From a checkpoint of a small transformer trained on Wikipedia.
Size: 8 heads of 64, MLP 2048 tanh GELU, vocabulary 32768, 46.2M parameters.
Architecture: LayerNorm before each block, biases, tied embeddings.
Training: 501M tokens, 7926 steps.
Each number is 50 + 10 x the weight over the matrix's rms, rounded and kept within 0 to 99. Layers, rows and columns count from 0.

# layer 6 MLP up, 2048x512, rms 0.0482, rows 1063-1117, columns 448-511
39 54 54 59 49 43 51 53 48 54 44 59 54 56 44 58 41 68 52 45 41 40 42 49 45 45 50 56 49 55 54 53 48 61 58 59 46 51 48 48 48 49 48 61 53 40 54 41 55 40 57 57 54 43 40 62 50 43 51 54 34 62 51 36
48 51 48 42 37 51 57 55 58 42 52 45 47 46 67 49 55 48 50 61 46 44 57 51 49 60 41 54 46 66 55 35 39 44 52 30 45 68 47 44 46 57 46 51 63 50 49 56 52 54 51 49 53 54 50 49 50 63 49 36 53 34 62 65
55 57 62 57 58 59 57 55 53 60 54 51 49 75 42 34 62 40 49 43 63 60 31 67 51 68 42 55 48 59 61 53 37 45 57 44 54 29 41 45 47 88 45 52 56 52 55 67 59 58 36 71 53 48 59 82 67 49 62 67 44 39 56 63
42 50 60 39 46 36 67 60 57 39 34 42 43 53 54 53 77 38 57 52 71 53 53 52 42 57 33 58 51 56 62 32 64 31 47 52 56 80 60 23 55 54 48 44 36 45 46 35 60 51 43 30 59 43 40 57 56 47 50 38 56 62 44 39
55 55 55 58 47 44 71 53 46 55 57 45 51 58 44 48 32 62 36 40 42 45 46 41 60 58 65 60 48 46 57 55 56 43 65 53 51 56 48 53 58 44 55 45 43 49 58 48 49 50 50 59 46 41 53 43 65 38 55 59 35 44 57 30
52 50 52 53 43 68 50 59 61 74 40 60 46 63 45 49 52 61 49 47 57 49 61 49 33 62 49 45 50 33 53 56 64 34 39 40 24 49 59 55 59 63 55 49 52 42 51 57 35 54 64 47 66 48 38 28 45 57 69 45 62 57 58 55
43 58 54 35 55 27 49 56 55 69 55 46 50 51 24 57 73 29 37 46 49 60 47 40 43 57 64 43 40 32 45 69 42 50 50 55 61 32 43 49 60 45 56 57 62 39 45 44 42 54 42 61 56 35 50 60 64 52 41 55 65 56 44 51
58 55 52 51 53 45 43 49 51 44 59 63 49 46 40 63 61 48 48 42 68 53 49 45 54 51 48 48 48 38 48 60 56 59 43 43 59 45 54 41 51 60 46 53 52 48 54 63 44 49 49 57 57 53 37 58 57 48 40 55 46 41 41 50
52 43 43 60 53 56 83 68 56 64 40 61 58 75 51 47 48 45 31 51 49 58 54 65 39 41 41 55 28 53 53 44 46 44 51 44 37 37 46 32 61 52 54 70 40 43 64 32 61 44 50 39 42 49 45 43 09 44 63 63 36 40 55 53
36 46 33 47 55 50 59 62 70 66 52 55 36 61 60 49 57 45 42 53 59 50 49 42 33 54 50 47 48 48 54 56 51 53 58 47 53 44 48 53 50 59 46 36 31 50 45 52 60 48 53 45 46 45 51 54 49 60 51 52 48 51 44 48
55 44 29 62 35 44 45 45 65 48 55 45 41 48 50 44 52 67 50 42 33 53 59 53 33 49 74 54 45 48 40 43 51 49 49 53 61 54 68 51 55 58 66 52 63 62 59 47 63 43 45 59 72 55 31 49 51 64 53 53 56 51 56 45
38 50 65 56 30 38 44 67 55 49 50 71 50 46 47 58 58 69 58 37 33 56 50 54 44 44 50 51 39 48 46 54 36 48 64 48 29 41 44 55 61 59 59 66 52 44 49 43 42 44 59 50 38 46 41 51 43 51 49 56 31 62 46 41
42 40 52 49 39 53 50 50 45 66 39 72 49 48 41 69 58 58 59 62 49 56 56 45 55 45 51 50 62 51 57 51 46 54 66 65 31 45 50 46 57 52 51 50 50 52 49 38 55 64 52 60 45 40 36 53 43 48 60 46 44 64 51 31
60 39 37 60 51 55 34 56 59 47 58 41 62 42 42 62 55 29 29 57 47 68 65 57 38 61 50 45 44 52 62 74 54 60 53 49 55 50 43 66 64 64 68 61 43 58 52 27 63 53 50 57 46 39 50 48 53 58 42 47 46 55 61 42
56 51 51 56 44 54 65 70 51 49 42 51 60 42 55 36 61 45 64 56 53 44 42 57 44 48 32 44 35 57 49 45 48 37 51 54 69 48 42 53 58 45 45 53 46 52 56 43 53 37 41 36 72 51 35 73 44 67 64 64 39 43 45 52
43 60 56 29 42 65 41 47 62 41 50 29 46 54 39 53 76 46 52 52 41 55 56 55 42 67 63 41 56 64 40 52 33 49 51 36 45 58 53 47 59 52 34 55 78 45 42 55 41 47 45 69 48 51 47 61 41 52 65 48 62 71 45 58
55 64 69 39 64 37 54 34 68 32 62 48 35 52 60 62 54 30 42 43 67 60 52 48 37 59 40 45 53 46 47 52 37 48 48 42 67 50 42 49 60 53 57 43 41 57 34 61 35 55 47 66 58 53 48 82 56 51 47 56 41 36 52 43
41 42 65 44 37 39 57 75 62 35 53 63 57 60 30 28 61 60 40 50 53 52 51 46 39 42 67 50 41 52 54 53 57 52 46 53 58 51 50 51 62 53 44 43 58 46 42 57 63 50 59 42 58 52 43 70 43 64 49 53 52 30 58 58
56 56 53 63 54 50 65 82 41 42 41 66 57 43 34 54 54 47 44 62 51 48 41 58 48 37 59 54 46 44 46 53 45 64 44 60 53 67 51 39 48 55 48 56 41 54 58 57 58 51 33 59 49 42 42 55 61 52 51 33 51 57 48 41
46 58 38 55 52 53 42 61 52 47 48 48 41 71 45 42 33 54 44 52 55 58 63 50 34 48 51 37 44 36 51 58 59 46 44 50 33 52 63 39 51 39 43 53 52 43 51 59 34 37 72 45 59 50 49 58 48 59 58 63 53 50 57 53
41 56 53 54 34 41 47 51 47 49 62 51 48 52 40 62 58 59 36 39 57 59 34 50 56 44 50 49 45 41 46 39 42 47 38 56 53 42 62 51 58 57 51 39 44 55 43 38 34 66 56 53 50 52 50 57 45 57 52 57 39 61 54 40
46 47 33 56 46 58 65 57 49 43 43 44 62 59 56 44 54 61 42 57 39 50 57 50 32 44 29 55 43 51 53 55 66 62 40 43 56 69 37 29 47 65 55 41 47 35 47 52 37 49 55 42 65 37 48 63 49 36 51 51 54 57 49 46
58 55 57 61 59 44 35 51 41 54 37 32 55 70 51 59 64 51 57 56 75 61 30 47 69 58 46 55 47 78 32 38 67 73 58 60 57 50 43 54 58 58 38 63 29 63 33 59 57 67 57 47 45 32 34 52 47 63 68 33 40 46 45 60
32 57 60 47 43 47 53 51 50 41 46 67 53 46 43 62 60 60 50 34 57 50 44 56 48 48 49 58 48 36 62 57 38 33 52 35 45 50 34 62 52 49 58 43 52 51 40 52 42 57 45 56 54 50 58 55 52 45 62 45 50 46 43 40
45 74 78 54 54 70 67 61 40 54 56 24 85 61 49 69 50 42 52 22 27 63 40 61 44 39 56 40 40 40 61 62 58 57 48 56 58 42 58 46 56 64 57 68 38 56 62 33 44 49 34 33 50 41 45 50 63 56 67 54 28 54 50 30
41 46 47 46 66 46 39 54 46 50 52 45 52 58 64 55 64 25 40 41 54 62 43 55 47 49 59 57 53 44 39 43 54 39 58 55 71 52 53 29 51 45 43 46 59 65 30 43 42 47 49 47 62 56 56 46 50 51 55 44 48 34 53 63
44 51 40 44 58 65 38 67 40 51 49 64 53 61 36 53 45 58 54 47 53 41 48 53 46 44 63 47 47 57 51 54 58 43 58 48 55 48 58 43 44 50 52 50 63 57 45 48 49 52 44 56 44 45 51 44 62 52 56 41 43 39 49 45
55 54 47 50 43 47 48 56 60 75 59 58 46 52 51 64 66 56 52 31 42 30 70 45 57 54 69 54 38 61 69 61 46 54 64 71 48 60 37 53 55 57 77 43 66 36 43 44 50 55 47 44 51 49 39 66 57 53 51 34 31 55 52 68
49 52 53 35 53 56 55 50 46 45 43 62 41 66 47 35 56 44 54 44 56 41 56 43 49 44 48 35 44 60 53 57 54 38 63 44 37 56 47 44 54 40 47 39 38 45 54 38 57 52 48 49 70 48 53 54 50 55 53 65 58 47 53 41
47 51 58 46 60 49 48 44 60 43 73 45 61 49 59 59 45 44 44 54 56 41 61 53 45 48 53 54 51 57 63 48 47 66 47 48 55 45 52 40 61 55 48 50 49 64 51 66 53 32 59 55 42 56 30 74 60 58 42 54 35 54 37 41
50 41 46 45 54 61 59 42 63 48 35 50 39 79 48 60 60 43 64 54 50 54 56 59 42 42 36 43 34 50 58 51 49 57 44 54 59 44 73 43 50 52 45 33 59 50 54 58 57 40 33 29 41 45 41 59 37 41 67 55 51 55 50 34
69 70 58 52 51 35 39 48 41 24 52 51 54 46 47 78 58 62 47 52 50 61 58 30 47 72 44 38 38 39 59 56 44 28 53 31 22 52 61 47 61 62 47 61 40 48 48 52 44 62 54 55 48 43 57 41 29 62 58 61 49 56 47 50
47 48 59 49 41 53 53 58 44 49 64 44 41 43 49 74 52 53 52 43 55 57 50 42 47 59 52 57 53 56 67 49 42 42 52 53 44 43 52 62 50 63 45 58 39 55 57 43 51 48 41 57 33 44 47 60 36 64 42 40 40 60 52 62
66 56 51 56 60 50 41 58 55 55 50 39 55 50 64 55 35 58 43 47 35 57 65 44 49 55 50 50 21 43 58 67 35 61 45 55 46 61 58 53 50 40 71 49 61 57 34 53 58 49 47 37 56 53 56 42 55 39 57 50 58 46 53 56
50 61 46 46 55 39 38 45 51 50 44 59 49 55 42 51 56 44 51 48 68 48 43 50 41 47 40 42 44 52 52 42 38 58 52 44 38 48 59 51 47 47 52 33 43 40 56 45 42 60 48 58 44 47 53 57 32 49 50 37 51 36 56 53
41 46 54 38 43 41 56 51 55 51 34 58 60 45 55 37 64 44 50 52 46 53 57 40 51 52 38 43 45 57 54 44 62 47 60 50 60 60 38 43 49 59 46 63 55 66 47 45 52 53 58 36 56 47 56 49 50 54 41 41 39 56 56 51
47 64 56 45 53 50 48 58 52 56 62 59 42 64 45 55 52 53 46 40 55 46 48 46 64 55 45 36 48 46 39 51 38 56 54 55 51 50 52 40 48 54 43 47 55 50 53 65 45 49 52 55 57 47 45 49 47 58 42 63 54 57 51 38
55 62 58 54 56 36 41 39 35 63 44 72 51 41 63 56 53 57 38 30 36 55 51 63 61 64 60 61 46 50 45 43 64 32 42 40 47 57 66 67 56 71 32 35 45 94 55 67 40 42 63 62 53 49 34 39 57 49 71 34 37 09 54 48
45 60 71 32 34 61 38 52 57 47 49 60 52 60 51 75 65 52 50 33 58 46 46 53 57 61 58 43 44 41 60 74 50 57 69 53 41 68 74 44 49 48 57 52 64 32 51 38 47 47 42 54 41 52 54 43 46 38 46 35 31 60 41 61
60 58 31 51 58 58 46 37 67 55 50 67 32 33 61 45 53 47 48 51 39 49 60 60 41 46 44 29 32 58 58 47 34 43 66 57 46 66 73 57 61 51 54 62 49 42 50 30 50 50 43 55 43 53 46 56 41 45 50 43 47 67 45 49
49 66 57 60 49 51 56 51 54 59 45 45 57 45 45 69 52 39 30 43 41 43 67 30 37 57 46 45 50 41 57 69 53 48 38 53 42 49 41 58 58 53 41 42 46 51 34 49 66 55 59 50 46 55 54 52 54 55 54 47 56 50 40 44
36 54 45 54 49 46 50 41 44 62 40 73 54 61 48 42 48 68 39 40 46 53 54 65 38 62 60 39 52 63 42 48 45 50 40 32 60 44 47 71 50 52 54 48 67 55 38 62 42 50 50 58 50 50 50 59 39 31 64 51 53 46 57 58
42 40 65 48 57 45 36 66 58 44 40 36 79 44 27 49 41 47 57 51 71 49 29 62 12 45 50 50 46 48 54 47 68 30 30 52 33 59 51 53 56 68 58 40 43 44 33 53 51 53 52 55 71 33 60 70 52 43 39 48 55 36 81 50
52 64 47 37 47 48 63 56 67 52 48 55 55 58 48 44 58 56 57 52 51 40 42 42 43 52 47 22 41 63 63 42 22 65 51 36 51 60 43 52 55 58 54 52 47 55 36 65 57 51 53 46 46 44 48 72 37 24 57 53 48 46 35 49
54 50 47 44 55 55 59 43 52 78 60 41 37 71 36 58 70 45 47 44 44 50 40 64 45 56 54 57 48 45 52 57 46 64 43 49 65 46 55 52 46 47 56 70 41 37 38 44 60 53 46 65 45 44 49 57 59 50 43 50 34 50 51 50
59 50 55 45 48 59 55 62 44 37 40 51 42 49 40 57 51 38 60 54 52 59 50 40 60 52 66 46 40 52 52 47 41 40 45 48 33 61 65 48 65 56 63 27 55 61 77 37 41 50 42 39 58 48 52 48 52 42 52 30 56 58 41 48
42 44 55 51 35 64 50 72 65 35 39 45 73 63 67 54 54 70 53 34 51 42 57 48 39 55 50 53 45 24 45 50 60 52 35 65 37 70 56 48 56 37 51 52 57 52 56 59 48 46 53 40 56 50 53 34 61 46 72 60 44 46 44 30
57 48 31 47 55 39 37 51 56 44 56 22 50 44 39 45 62 50 46 32 45 63 64 36 46 53 48 64 52 43 78 50 49 47 54 45 49 63 59 56 50 45 23 37 58 58 25 43 76 57 50 61 54 54 54 79 63 54 52 62 45 70 61 26
42 39 46 49 61 52 58 56 45 56 31 51 41 53 46 45 51 53 52 31 51 71 54 72 62 33 43 48 54 43 55 44 61 46 40 43 57 65 48 47 34 35 38 49 53 62 61 44 61 73 45 51 50 51 44 46 69 44 57 52 54 43 53 52
53 57 46 52 49 47 48 41 56 57 49 51 44 44 53 55 53 57 46 48 56 60 51 46 52 54 45 38 45 52 39 44 40 55 40 63 42 55 45 62 50 52 57 41 41 40 46 60 57 43 53 49 59 57 37 47 40 46 38 61 56 55 56 65
61 76 60 48 51 48 48 50 65 64 40 62 40 42 49 54 46 60 41 56 55 56 56 54 34 40 66 27 38 67 59 54 26 43 38 58 39 45 33 69 56 51 65 58 51 45 56 54 30 75 41 36 55 54 51 44 57 34 46 21 26 49 51 54
51 39 53 37 47 45 69 52 47 66 43 59 67 63 33 34 53 50 54 37 48 53 44 66 64 48 65 64 52 55 46 40 65 38 40 58 39 50 57 68 59 46 58 51 63 39 43 47 45 55 32 42 63 48 43 62 55 41 55 38 59 60 48 51
45 54 64 55 57 38 46 47 48 49 62 49 60 44 58 61 62 40 48 34 57 61 36 45 28 48 49 43 47 44 79 42 48 57 44 48 65 50 45 40 57 45 41 44 36 46 50 56 44 41 47 49 50 46 40 72 37 56 45 45 25 52 43 40
42 54 64 47 47 36 50 54 45 53 47 44 60 34 32 49 50 57 38 56 48 52 52 59 44 56 46 42 52 63 64 55 34 55 53 63 65 51 37 38 51 53 45 64 52 66 42 44 35 61 81 61 49 55 54 54 52 50 60 39 66 48 39 43
32 61 44 40 55 64 60 85 46 48 66 28 62 45 52 53 70 48 41 40 51 54 57 51 43 43 57 45 50 37 73 63 32 49 51 68 53 50 61 34 44 38 56 42 49 60 65 56 43 61 44 52 48 44 49 52 33 49 77 46 45 54 51 32
# layer 6 MLP down (transposed), 2048x512, rms 0.0454, rows 1063-1116, columns 448-511
55 37 53 36 54 43 43 51 55 35 71 40 42 58 65 45 51 44 52 52 47 75 53 62 54 49 48 39 40 49 45 35 61 43 49 57 43 49 47 47 37 56 45 51 51 62 51 45 53 39 40 34 50 56 55 40 42 51 44 50 50 37 59 58
66 58 25 60 60 57 53 58 49 62 52 54 45 65 47 50 45 41 45 68 49 42 36 52 61 32 47 44 23 47 49 50 41 45 52 45 62 43 41 46 49 53 30 41 41 41 41 62 61 55 47 49 43 45 48 36 45 25 59 59 49 45 52 40
69 50 30 55 40 52 45 37 41 45 46 43 52 51 40 78 34 38 34 56 40 35 63 47 28 51 60 64 59 39 48 50 68 24 64 35 59 60 60 56 37 57 34 48 54 54 50 35 64 38 45 47 52 41 52 50 57 32 57 68 33 54 47 47
54 46 43 51 56 37 54 34 50 49 57 37 54 51 50 43 51 39 51 37 23 62 37 49 83 36 49 56 27 64 47 39 52 51 57 55 49 64 36 55 52 64 47 41 54 34 86 32 56 55 40 62 42 46 48 29 60 35 52 53 54 32 66 48
53 43 40 48 63 48 45 57 57 49 46 35 52 52 50 30 52 42 58 51 40 60 56 46 38 32 44 53 69 46 57 35 70 43 42 50 36 52 54 47 71 55 39 55 61 51 53 54 56 48 52 36 63 35 48 60 43 52 53 48 61 52 41 57
47 66 52 41 59 42 42 58 39 46 58 25 47 49 64 47 67 55 44 57 59 74 51 54 63 42 52 55 61 50 65 42 38 44 79 61 43 49 58 65 50 45 49 63 52 47 52 50 44 40 48 46 45 35 62 42 55 45 54 50 45 55 47 51
43 32 52 49 51 41 69 52 47 48 35 69 56 60 32 55 58 33 48 41 23 64 41 25 57 49 53 52 51 38 60 48 59 68 59 40 59 57 48 46 27 55 47 58 43 41 36 42 51 39 35 59 29 49 60 47 66 70 42 48 49 84 48 57
55 45 50 53 41 40 57 45 54 35 56 42 52 52 46 45 43 45 52 58 72 56 46 54 55 39 64 52 54 49 57 49 57 37 58 55 49 48 45 63 12 48 46 65 52 45 45 56 49 60 54 46 58 58 53 48 65 47 56 50 58 45 48 44
52 55 74 27 54 63 69 33 68 35 60 44 63 55 60 58 41 37 64 41 47 41 39 53 49 66 44 43 53 49 40 61 48 41 47 48 53 58 37 43 56 70 58 41 66 45 34 29 57 44 32 35 50 93 60 54 62 50 53 47 45 44 55 74
70 50 54 62 47 49 41 65 46 59 44 36 50 53 40 44 43 49 67 59 56 38 42 48 46 53 61 51 60 40 47 41 54 39 40 60 53 46 56 64 27 46 53 43 59 44 33 43 43 39 56 54 62 57 38 49 58 59 61 47 57 51 69 57
52 53 60 43 61 54 55 43 44 48 34 50 61 42 47 59 44 43 45 54 65 71 46 48 57 42 43 61 50 59 48 73 67 44 67 31 51 50 17 55 60 47 35 44 46 46 63 56 44 24 61 51 57 48 47 58 68 36 43 53 33 39 55 45
64 52 59 60 40 51 48 30 58 49 59 54 56 49 58 42 37 50 44 59 51 41 55 37 49 73 42 63 59 36 39 50 50 56 44 30 55 56 54 55 20 44 50 41 55 43 48 57 56 44 56 30 61 46 54 44 53 40 76 53 47 68 56 45
45 50 52 59 51 40 60 31 49 53 35 51 59 51 40 44 45 60 40 51 52 39 54 68 56 44 55 49 86 54 68 33 64 54 57 52 60 47 61 58 62 40 46 50 37 54 53 47 46 54 58 30 47 61 40 54 40 60 42 33 54 56 54 54
47 73 74 39 57 53 72 33 58 52 59 50 43 64 33 55 47 54 57 38 64 40 59 48 30 47 47 56 70 50 48 60 64 46 40 33 43 59 64 51 65 40 64 59 43 52 49 60 49 58 41 39 63 44 63 55 39 50 50 40 50 18 75 55
66 57 55 52 56 54 50 41 56 54 60 35 39 42 34 52 52 54 43 53 65 49 55 47 57 64 71 48 39 44 37 45 42 58 55 58 43 76 54 54 54 52 38 45 50 33 68 48 55 57 52 47 53 60 56 39 60 53 50 38 46 56 39 51
67 71 68 60 52 44 59 62 53 46 53 44 48 61 58 62 60 42 79 48 41 58 41 59 63 52 63 49 72 50 70 54 54 54 49 53 44 72 49 59 49 53 34 57 47 39 54 45 42 57 26 50 46 55 49 44 43 56 49 36 59 44 50 44
54 48 54 57 52 52 56 45 48 70 43 57 56 58 44 56 43 41 32 67 42 60 38 68 71 56 50 48 54 58 46 61 44 59 59 58 47 45 45 62 37 57 60 53 47 54 50 38 52 56 36 58 36 66 36 31 50 47 53 54 61 52 22 55
43 48 42 62 58 18 40 46 67 47 44 46 66 58 54 41 30 53 41 52 59 49 49 60 44 51 57 61 81 59 50 12 61 40 54 46 61 62 40 48 69 61 30 23 51 62 33 80 35 41 52 34 47 47 48 50 38 33 66 52 61 37 42 20
49 50 44 38 57 58 46 54 52 63 52 49 36 58 49 51 57 47 38 54 67 55 40 43 40 52 48 44 35 54 63 57 35 53 59 32 29 54 38 59 24 53 46 61 36 66 65 54 59 54 52 41 68 58 50 56 53 69 37 43 56 44 51 60
52 53 48 50 40 50 43 47 53 53 59 59 52 53 48 50 46 37 58 55 48 46 46 69 50 47 38 58 58 55 44 65 52 40 46 31 58 48 33 71 42 58 58 66 49 51 48 58 40 48 38 55 58 50 51 23 60 35 49 59 65 39 36 41
44 45 42 58 51 48 42 49 46 49 42 54 56 42 68 40 40 48 66 47 49 49 61 64 43 54 55 50 49 51 47 48 57 51 56 41 50 59 55 54 70 40 46 60 40 47 57 56 54 46 55 50 54 52 49 50 47 42 52 41 52 56 42 44
46 37 50 53 40 46 55 36 71 46 44 46 45 76 34 62 57 52 61 29 43 60 39 41 60 35 68 59 50 52 66 46 40 41 42 51 54 37 72 51 67 49 43 41 49 58 45 57 57 43 47 46 61 38 44 58 39 42 67 51 60 57 50 55
48 59 43 43 56 48 51 51 48 28 53 63 28 40 56 69 54 62 40 57 36 50 47 62 25 42 49 36 59 70 31 30 57 40 63 53 46 45 67 59 58 33 79 39 48 53 58 31 48 46 59 60 42 70 49 51 24 62 56 30 62 34 66 33
69 54 52 55 57 34 51 53 37 33 50 43 43 52 53 41 47 58 56 46 31 43 60 51 47 62 55 50 44 48 53 35 56 62 54 58 59 48 53 30 42 49 44 48 61 58 47 29 52 51 56 47 51 64 60 48 55 49 49 43 47 60 54 50
48 48 43 39 59 34 47 62 30 24 56 60 49 45 64 43 48 68 55 63 44 49 55 50 37 39 51 19 47 58 56 45 88 11 68 29 44 60 58 64 41 36 40 26 79 61 48 47 38 51 56 48 52 57 68 48 49 59 41 55 61 22 53 44
59 40 51 48 32 48 46 33 41 42 60 47 39 59 48 41 49 55 52 60 46 44 38 43 46 61 46 31 45 58 40 43 53 48 60 42 40 39 35 49 14 59 42 45 53 63 53 56 40 40 57 68 55 37 36 70 42 79 45 57 58 40 61 63
56 52 34 42 52 56 44 49 34 60 48 50 43 48 60 39 49 48 51 50 57 53 51 50 44 62 47 59 53 54 42 49 40 38 45 59 50 40 50 63 05 58 28 52 58 46 55 42 44 32 49 41 69 62 51 46 53 53 32 40 49 48 51 56
46 52 46 49 45 62 58 35 58 41 40 46 48 49 28 43 44 43 42 53 56 54 59 60 55 27 61 47 45 47 35 59 44 48 46 48 48 54 55 77 74 46 63 66 37 64 51 50 51 29 45 42 50 49 42 52 39 43 53 21 54 39 33 54
52 49 69 58 53 53 64 40 55 47 52 33 56 39 61 62 47 40 43 53 31 54 60 41 41 40 61 58 52 39 54 49 53 61 38 55 54 53 62 38 46 56 36 58 60 58 51 41 54 56 39 55 55 56 46 49 52 40 52 45 64 50 46 47
64 41 38 56 40 37 56 54 47 49 29 51 59 46 61 50 52 55 55 48 42 59 45 49 59 47 40 58 61 35 40 52 43 35 59 52 51 56 42 38 54 48 63 37 32 53 49 56 42 37 43 50 50 43 57 44 64 47 56 48 58 57 50 53
57 55 52 58 61 41 28 59 60 61 49 27 49 40 47 35 60 48 39 74 41 44 32 51 51 38 47 59 41 48 36 56 59 60 56 44 34 55 49 41 33 59 41 58 58 63 45 53 45 49 64 56 43 57 41 51 46 43 65 35 70 36 32 45
44 68 40 46 41 36 56 47 58 40 34 51 53 55 81 47 46 39 36 44 50 64 51 47 43 53 65 62 39 43 56 52 39 65 73 57 37 45 51 34 86 62 56 59 52 42 56 44 61 60 51 66 51 51 84 49 46 42 51 49 43 41 60 39
49 41 48 59 62 45 54 59 52 52 48 47 46 58 51 45 62 63 39 49 47 44 44 43 51 49 56 41 82 52 68 51 58 58 46 42 47 45 46 60 55 45 41 38 44 52 45 59 57 52 43 43 68 52 49 61 55 53 61 60 58 47 42 59
36 31 50 49 56 51 31 49 66 73 65 61 54 52 41 47 43 46 51 60 44 41 46 29 43 42 53 46 75 52 49 47 69 65 58 63 67 52 32 42 92 61 79 46 51 54 55 28 42 51 47 57 53 44 57 51 62 63 47 52 52 49 52 42
36 36 47 37 55 60 40 53 48 39 47 44 53 62 44 45 52 40 54 59 46 49 57 50 55 45 58 58 38 52 46 45 50 30 55 46 53 46 53 40 55 46 45 52 47 49 45 55 67 56 55 40 57 61 54 45 53 50 47 50 40 53 61 58
57 44 59 58 49 58 45 40 54 46 56 58 56 60 53 48 33 43 50 42 58 53 69 40 33 55 59 76 40 42 78 41 55 44 56 36 42 38 53 47 18 28 42 33 25 45 42 44 44 49 34 39 75 55 32 47 44 39 45 33 44 55 49 54
41 31 56 60 50 29 59 52 54 46 63 47 41 45 66 45 49 44 55 64 31 62 69 54 52 54 48 55 40 56 62 30 69 49 54 42 44 41 51 47 30 64 46 68 48 59 55 63 57 54 56 45 47 58 65 54 52 46 54 46 50 43 47 46
47 45 60 46 60 37 39 52 40 59 50 59 53 43 56 94 67 60 59 40 55 37 72 76 79 49 52 60 56 52 56 66 55 50 33 57 38 74 62 43 90 44 55 56 63 61 41 53 43 42 53 25 47 56 47 74 61 47 55 56 68 71 44 43
47 57 52 55 45 55 48 41 59 46 45 52 48 57 48 58 50 25 38 40 48 49 54 47 54 59 54 48 54 47 54 55 47 50 59 43 42 72 42 37 02 55 44 56 50 41 53 43 59 51 41 70 35 48 45 49 46 55 47 52 53 50 33 44
70 47 51 58 59 50 58 55 57 41 60 49 55 53 44 42 49 41 39 45 60 44 40 48 33 32 43 45 51 37 60 73 50 52 43 55 44 70 48 44 51 62 57 44 48 38 31 57 57 70 69 50 23 50 37 58 36 58 55 41 54 41 70 59
48 42 58 39 45 47 37 45 54 34 51 56 62 50 50 45 46 51 56 50 57 58 53 62 60 60 58 62 50 48 42 45 52 49 41 38 41 56 51 61 64 61 65 56 65 43 48 38 35 53 44 50 52 37 44 63 42 48 45 37 34 44 35 35
58 55 54 74 49 53 51 46 58 50 46 36 65 60 39 39 40 47 42 57 50 54 59 44 48 44 36 37 58 56 34 50 60 33 54 36 61 52 60 37 79 34 46 48 37 74 36 49 59 71 58 34 36 58 40 52 58 43 65 41 36 40 51 40
42 58 28 33 50 54 58 55 57 58 56 47 52 47 65 58 48 53 53 65 77 31 57 64 44 41 61 69 42 66 46 33 53 55 64 68 56 42 66 30 49 49 37 54 55 51 36 52 54 68 60 40 55 61 69 49 57 69 33 40 37 51 46 33
47 61 63 52 57 71 45 52 56 46 43 55 65 52 33 45 53 48 36 43 41 55 52 32 45 59 56 49 45 43 44 55 49 44 33 55 47 48 73 43 36 57 43 41 51 37 53 45 45 45 50 62 58 56 42 30 40 50 39 40 44 67 70 42
55 40 55 46 65 52 34 57 46 29 49 58 54 49 45 54 36 47 44 65 53 57 62 27 47 53 54 37 37 63 59 48 53 29 51 57 50 51 51 50 48 36 50 31 54 58 41 63 59 42 53 46 40 43 45 61 44 46 56 44 59 47 55 51
38 52 44 40 39 42 50 57 32 55 40 50 53 48 66 31 33 47 45 62 40 39 40 48 55 37 58 64 38 49 36 45 52 66 65 50 71 37 38 39 56 48 49 67 33 42 41 59 59 49 63 55 44 40 44 41 54 44 64 54 41 47 54 31
54 50 53 37 37 52 47 49 46 42 52 48 48 44 44 44 55 38 59 56 60 58 33 41 37 55 47 59 62 55 44 37 59 63 54 47 30 65 53 48 76 60 57 44 51 53 45 41 63 64 55 53 54 63 35 47 56 78 39 58 43 71 42 51
42 43 42 40 65 51 48 43 63 39 53 57 51 66 58 33 46 60 67 68 38 41 40 18 35 44 40 56 52 65 13 36 43 65 36 47 34 34 43 64 81 42 37 49 59 46 50 39 48 28 54 54 42 65 63 56 46 49 46 43 48 46 27 46
63 37 41 69 43 53 75 54 58 43 56 49 47 70 55 49 47 43 64 42 36 65 24 45 52 47 40 33 56 58 45 52 45 59 31 50 66 53 39 71 38 61 60 48 60 28 42 59 47 24 56 61 43 74 57 36 30 51 64 67 44 58 57 44
43 57 42 57 50 37 50 67 54 47 61 38 42 58 54 53 37 51 44 60 44 72 52 42 42 40 32 58 46 51 60 50 50 45 56 40 54 60 52 38 20 47 48 58 49 53 39 48 51 42 48 37 53 57 58 46 53 40 37 53 51 56 34 53
50 61 46 49 54 53 33 40 36 57 67 54 58 67 48 59 42 36 47 54 70 46 41 50 57 63 44 59 39 71 41 58 58 42 44 46 55 54 56 28 67 44 55 40 64 48 45 51 44 52 61 58 51 73 64 43 49 72 45 50 76 36 55 44
49 42 64 72 48 55 54 47 47 40 47 46 39 43 49 65 45 58 46 44 62 53 43 44 44 64 27 56 67 48 45 32 56 41 50 47 49 41 53 42 53 52 65 51 36 70 56 51 53 50 43 55 40 53 68 49 48 47 51 58 45 37 53 44
52 51 31 50 52 27 35 44 50 34 51 39 65 49 54 41 38 58 50 48 45 52 39 51 59 42 51 44 55 39 36 45 65 61 56 52 72 45 33 36 77 41 45 47 68 59 43 57 58 43 74 47 62 55 51 29 67 41 69 49 49 64 51 37
58 36 61 65 56 29 43 55 52 59 59 30 47 49 52 56 50 43 46 55 50 48 59 59 43 57 47 47 51 55 56 50 53 51 41 41 24 45 57 55 61 62 58 44 46 34 47 66 39 38 43 48 47 53 61 44 37 58 53 57 42 32 69 56